{"d_model": 512, "head_dim": 64, "d_mlp": 2048, "norm_eps": 1e-05, "positions": "learned", "attn_scale": 0.125, "parallel_block": false, "optimizer": "soap_variant", "lr": 0.00507, "beta1": 0.95, "warmup_steps": 200, "schedule": "wsd", "decay_fraction": 1.0, "final_lr_fraction": 0.0, "train_tokens": 960500000}
Each number is 128 + 24 x the weight over its row's rms, rounded and kept within 0 to 255. Layers, rows and columns count from 0. The size above them is the row's rms in percent of the matrix's.

# layer 2 MLP down (transposed), 2048x512, rms 0.138, rows 1965-1989, columns 320-383
size [ 90  90  96 100 105  97 101 110  95 101  99  92  91 102 102  92 107  99 100  95 101 112 111  99 113]
[[122 138 137 147 107 116 116 115 122  80 137 109 107 133 169 143 120 138 104 130 140 123 125 110 186 130 134 112 164 116 136  87 123 140 122 168 144  96  97 119 121 116 108 150 120 154 188  94  83 155  89  99 132 104 127 131 129 139 140  88 147 114 117 117]
 [180 141 121 152 131 160  90 121  91 120  71  79 109 117 115  76 124 109 137 150 132 133 107 115 154  95  99 120 151 176 160 152 136 117 108 133 181 111  92  94 171 120 145 112 143 133 113 135 166 124 124 117 145 112 133  98 127 122 112 149 113 156 122 170]
 [130 140 109 117 124 108  94  96  82  79 102 176 116 133 100 137 103 137 117 123 127 106 115 132 130 127 132 157 139 193 160 134 140 145 117 116 132 157 131 125 135 123 170 137 131 114 108 110 138 105 139 114 138  70 130 108 124 127  90 122 119 113 144  80]
 [152 124  84 126 123 146 109 142 138  88 130 113 112 133  95 105 142 141 130 138 182 196 124 108 139 138 110 152 128 141 129 118 142 111 130 131 105 137 159 104 104 107 126  96 136 132 138 136 147 124 149 118 112 149 167 121 111 129 111 150 121 157 153 146]
 [ 85 150  79 116 150 137 113 156 119 125 125 100 116 145 125  89 164 144  90 178 110 171 145 141 110 139 130 149 119 136  85 129 122 147 116 134 120 142 168 118 126 142 144 132 137 164 120 171 102 116  92 138 149  97 143 131  96  84 135 133 120 122  99 135]
 [ 91 161 138 146 148 170  96 104 142 117 102 109 108 179 165  91 177 124 170 146 127 106 119 131 105  93 102 119 139 118 120 142  76 128 125 141 114 111 127 148 140 133  90 112 114 130 113 146 126 170 109 118  88 131  97  97 146 121 121 142 103 116 144 171]
 [142 126 134 123 147  82 109  97 120 144 118 120  99 135 171 120 119 128 156  86 166 103 141 138 107 147 142 121 144 125 142 170 138 130 160 162 144 107 141 139 130 155 146 120 118 139 143 124  77 156 123 136 105 131 128 166 199 139 160 106 142 111 148 121]
 [183 147 136 144 110 119 142 138 143 115 141 113 170  63 145 131 168 106 149 145 124  86 139 116 116 126 108  93 123 146 124  97 160 113 154 163 131 169 112  92 107 152 112 104 182 160 122 142 156 103  96 155 127 160 186 109 139 136 152 149 125  67 144 136]
 [ 95 146 105 109 114 123 141 111  62 115 102  81  83 108 129 154 141 135 148 182 119 102 126 150 128 154 149 105 134 138 143 124 139 103 131 119 112  69 115 144  68 144 153 102 143 125 112 151 137  97 151  92 145 141 110 159 115 128 149 132 173 135 134 150]
 [114  66 121 108 110 114 152 147 149 116 119 151 141 192 165 149 117 166 158 109 122 132 148 123 118 123 144 116 169 113 163 124 137 126 127 140 135 111 118 105 109 124 130  74 106  72 156 102 142 143  98 103 123 180 115 131 127 139 111 134 133 158 112 116]
 [120  95 160 135 133 114 118 149 141  71 161 143 148 130 175  95 107 163 101 123 167 115 105 123 171 123 147 131  95 136 144 161 141 131 115 154 120 130 127 144 126 111 122 101 144 151 141 113 105 135 146 126 138  97 131 122 131 115 119 116 102 103  98 146]
 [130 141 128 117 123 154 115 110 164 124 142 129 128 109 115 121 129 104 147  84  92  92 169 127  91 159 121 141 146 142 125 104 145 129 150 167 111  79 155  74 149 148 116 170 153 141 135 126 149 105 189  96 170 148 129 119 125 142 160 123  90 111 136 144]
 [126 166  96 123 112 124 104 112 128 149 135 158 164 101 158 134 115 162 124  70 177 127 110  81 153 114 133 128 116 143 140  93 132 125 117 145  87 110  96 154 123 128 129  77 154 125 118 140 127  75 128 109 138 104 111 132 116 146 124 134 105 150 122  60]
 [124 160 148 174 142 137 174 165 101 118 123 165 146 127 131  71 179 153  87  94 128 140 128 111 141 142 110 131 121 116 178 122 128 120 141 129 122 119 120 110 123 106 168 122 120 101 140  78 103  95 135 124 121 176  91 132 105 122 117  89  81 120 140 114]
 [ 94 115 131 139 164 117 165 122 131  92 107  89 121 139 103 139 147 121 112 175 109 121  93 151 117 118 167  89 106 100 125 131 164 144 116 131 122 125 163 101  89 132 125 119 108 133 118 113 130  99  79 101 115 144 144 138 141 124 136 172 121 145 160 147]
 [165 146 147  77 115 138 111 154 107 148 107  99 150  94 134 158 139 180 154 145 128 160 155 146 113 145  98 116 129 114  75 103 139  81 107 151 159  74 175 107 176 153 136 130 106 115 149 147 157  70 101 139 123 143 128 110  71 109 132 148  78 134 160 141]
 [147  89 106 110 122  92 139 114 115 147 107 111 139  91  91  93 138  94 174 162 122 119 121 138 159 108 124 146 138 110 180 123 122 137 151 136 123 128  87 100 135 153 119  77  91 125 138 127 125  84 116 197 122 106 119 142 142 139 124 162 114 119 140 155]
 [143 131 127 135 143 134 126 137 114 132 103 141 119 100 142 108 111 103 123 140  93 131 148 106 151  93 122 179 103 132 115 129 159 112 112 103 153 197 137 135 121 101 109 115 154 127 132 125 100 177 137 181 149 162 135 107 136 116 144 123 173  89 122 135]
 [101 148 130 137 137 188 109 174 112 107 159  70 165 107 165 106 117 137 154 142 114 141 150 111 116  96 122 154 112 143 137 160 172  84 116 150 116 135  93 130 131 148 150 136 176  79 116 107  77 146 122 118 121 124 176 129  85 144 101 118 101 142 136 106]
 [ 89 104 141  85 162 126 133 162 118 153 124 114 139 152 133  66 136 126 169 134 174 100 142 147 136 188 188 138 151 127 164 138 146 132 128 129 161  95 125 160  92 136 153  99 126  88 128 118 152 108  91 133 141 107 145 126 164 188 137 140 127 157 168 142]
 [ 93 154  77 146  96 134 168  98 140 140 145 127 170 167 205 134  99 172 110 111 117 135 110 137 141 152 164 151 140 151 131 108 160  96 120 117  84 115 171 152 126 105  94 144 138 109 151 149  99 155 109  55 103 131 128 138 125 105 170 109 160 175 144  79]
 [125 173 124 115  91  96 136 103 125 135 171 108 151  94 126 122  77 127 160 126 147 131 139 129 140 119 123 139 143 127 110 138 128 110  91 152 148 102 117 165 108 108 180 130 100 122 112 175 140 100  89 144 137 139 152 107 105 141  86 122 141  98 121 117]
 [143 129 108 165 178 138 153  98 171 121 150 156 149 127 117 111 105 157 120 152 136 136 125 131 154 146 113 161 117 158 150 115 119 163 155 115 132 119 128 179 113 168 131 115 115 163 169 146 157 123 121 183 120  94 129 140 166 143 149 135  77 124 117 161]
 [129  91 135 156 148 117 140 143 120 165 113 120 134 144 143 123 129 155 145 109 161 117 133 148 100 123 115 135 144 128 112 113  89 134 130 147 167 147 157 121 168 102 122 148 136  66 113 125  96  89 118 158 104 152 113  99 139 127 118 133 177 103 112 125]
 [152 159 136 149 124 106 153 187 120 142 126 155 120 119 161 163 110 152  91 163 158 151 103  77 131  75 156 118 114 123 119 147 152 117 144 117 114 135 177 123 143 141 116 134 147 171 124 118 168 136 155 144 176 140 146 142 153 157 122 138 123 135 124 134]]
# layer 2 MLP up, 2048x512, rms 0.145, rows 1966-1989, columns 320-383
size [ 85  90  98 125 104  97 103 115 110  93  91  97 102  98  70 107  96  98  86  94 114  98  96 130]
[[138 105 169 146  84 146 107 179 192  90 182 110 130 126 110 130 151 109 131 107 110 122 141 143  90 168 166 135 157 152 107 123 135 176 146 166 124 162 123  91 158 123 109  97 163 174 137  98 134 103 136 145 123 120 112 115 119 150 107  91 197  99 134 112]
 [119 105  93  78 148 144 179 121 135  99 138 115 128  95 115 119 107 135 119 142 117  91 120  51 140  83 151 128 152 175 132 112 157 117 139 153 113 124 135 144 117  93 139 177 139 134 157 162 127 181 119 129 116 137 126 128 123 106 138 125 148 161 110 159]
 [134 101  92 115 124  98 146 141 127 157 182  71 131 130 123 120  95  98 120 134 134 115 114 125  98  88 128  91 174 170 154 150 113 123 161 111 143 111  90 112 112 119 108 124 125 102 131  98 111 135 166 125 149 113 115 119 121 143 122 119 112 115 135 173]
 [154 121 176 131 148 146 163 163 141 100 107  92 121 117 150 146 107  73 122 114 125  99 119 134 134 122 108 153 160 132 147  89 102 124 115 164 151 128 120 134 127 167 116 110  95 101 131 146 135 133 112 159 111 158 138 167 135 105 108  85 136 100 128  95]
 [111 128 127  92 124 126 128 117 143 105  93  98 170 163 125 136 125 124 165 116 142 149 129 139 111 114 127 118 136  94 123  99 131 145 166 115  63 127 129  77 145 121 111 129 124 132 117 158 120 113 101 107 154 161 103 166 120 119  72 146 104 127 133 154]
 [154 156 118 129 150 138 124 133 137 128 137 142 130 147 157 127 119 139 118 174 121 205 110 111 160 158 117 134 125 106 143  78 159 156 121 132 152 165 108 102 147 108 137 154 114 144 117  80 118 134 109 165 147 136 103 121 129 150  78 130 141 137 140 128]
 [123 132 101 129 145  96 136 125 114 109 137 107 138 102 133 177 179 137  87 119  58 112 171 104 147  93 116 137 103 154 106  94  72 134  78 110 155 150 156 123 134 146 118  83 116 155 120 118 133 137 101 118 133 104 155 125 160  93 151 132 133 118 109 129]
 [137  99 143 145 167 127 133 148 169 158 173 146 153 127 145 133 140 128  87  98  87 134 129 123 140  89 107 107 154  88 134  79 134 171 106 143 156 188 130 125  84 144 112 143 113 146 101 159 110 111  74 138 113 148 157 104 109 127  98 115  90  92 131 116]
 [148 127 137 126 122 130 129 118 121 136 129 106 143 154 154 149 132 150 134 160 137  74 101 131 116 134 128 110 114 167 128 104 127 145 106 120 187 167 139 125 113 152 137 136 137 141 150 109 145 145 139 137 122 150 121 137 161 153  79  64 108  97 151 118]
 [109 137 138 105  85 133 132 125 148 102  99 107 111 166 111 117 185 157 148 135 150 131 141 119 161 119 138 119 107 148  94 148 123 135 133 134 109 108 169 141 160  72 137 145 134 137 169 118  78  88 144 136 177 105 121 123 118 117 141 114  97 129 121 157]
 [141 119 127 113 130 112 125 198 110 102 116 135 132  93 120 152 102 109 138 107  97 111 124 180 107 130 164 122 142 100 121 120 118  89 163 148 139 112 160 141 124 151 123 116 139 118 121 145 113 122 119 119 122  85  95  95 127 146 133 147 132 120 123  61]
 [127 134 177 137 134 147 119 139 184 140 157 129 133 158  92  97 123 137 147 138 105 101 119  82 120 153 104 119 124 152 132 175 148 156 138 114 157 128 157 148  94 116 136 156 131 140 120 120 102 150 121 104 123 147 171  91 128 124 126 110 108 126 133 142]
 [123 111  85 110 101 103 156 114 134 125 142 128  99 153 165  92 107 124 107 162 117 100 124 115 123 139 119 146 132 152 130 126 167 167 122  81 136 158 112 106 121 129 160 145 150 134 154 118 151 129 146 107 137 166 132 156 106 128  95 123 155 145 128  86]
 [121 169 108 132 111 203 112 167 154 125 126  75 148 131 128 127 124 148 123  93 119 119 135  87 102  84 126 124  90 105 153 137 168 146 123 136 144 104 134 103 121 144 121 155 137 129 146 164 132 147 134 119 148  86 126  67 138 119 147 145 113 125 130 126]
 [145 133 175 148 146  95  99 131 126 122 135 115 144 135 156 127 114 131 104 140 136  86 109 115 111 154 164 133 178 100 165  94 157 147 133  86 119 120 146 140 140 146 115 153 167 112 114 119 137 131 184 102 118 135 116 105 120 136 100 137 142 156 142 159]
 [137 131 146 165 137 138  95 113 130 144 153 117 110  88  87 168 159  97 189 100 148 131 155  82 128 119 167 115 153 121 128 133 120 135 131 133 151 102 130 100 140 144 121  96 151 149 136 107 117 108 127  81 146 136  98 121 116 134 170 122 125 135 136 104]
 [114 124 158 142 117 151 121 148 131 119 140 117 146 119 126 116 112 138  95 133 128 162 103 123 116 119 123 116 114 119 128 126 105 158  99 140  66 112 143 126 141 164 118 131 154 148 120 106  99 114 113 123 103 141 123 153 103 108 161  84 119  79 123 137]
 [ 94 117 126 146 100 141 162 138 135 111 149 122 153 167 147 117 152 134  91 156 157 124 104 112 162 113 152 133 175 131 139 110 106 153  71 114 167 151 139  63 103 116 124 115 133 108 111 161 139 150 114 143  88 105 109 107 128 156 127 112 114 133 164 136]
 [158  84 156 152 156 105 118 125 113 157 168 129 112 120 136 135 108 121 156 183 149  96 135  80 127 156 135 155 104 129 150 119 144 103 156 137 166 117 141  94 139 147 125 158 152 152 141 152 131 134 197 168 141  78 126  94 160 126 111 115 104 116 100 137]
 [126 130 103 137 138  97 122 105 150 111 164 115 116 131 139 111 127 131 145 150 140 126  95 138 108 135 118 148  89 166 104  82 153 161 167 114  94 130 103  66 125  63 120 146 158 142 143 145 169 118 136  98 149 174 117 122 111 140 104 164 121 175 106 136]
 [126 129 126 149 140 119 131 115 118 131 153 144 128 117 126 164 110 113 144 109 115 141 114 130 122 122 135 100  79 139 133 141 117 136  95 133 133 127 153 111 165 159 107  97 174  70 133  75 106  91  96  98 134 135  74 144  97 106 178 148  78  99 122 142]
 [ 89 114 106 147 127 151 159 159 115 109 135 116 148 126 160 150 123 152 149 143 152 137 159 120 129 116 111 166 141 142 166 110 120 109 126 103 138  81 141 115 143  82 105  79 116 112 100 127 119 132 160 141 175 117 135 123 169 159 140 101  89 136 110 121]
 [130 145 146 135  86 120 134 125 121 157 128 120 139 120 138 131 110 148 126 113 146 140 153 176 105 112 141  99 163 137 113 103 107 123 107 159 110 120 142 149 142 132 107 136 119 101 101 157 114  85 138 126 112 129 114 116 191 120 110  95 144 156 115 137]
 [138 158 107 111  95 152 133 120 150 129 154 116 120 135 114 152 123 133 161 163 153 137 117 138 127 131 156 141 132  91 124  72 116 148 139 144 158 127 132  96  67 180 106 148 135 129 137 110 142 104 154 108 162 103 157 123 110  99 113 123 108 114  75 155]]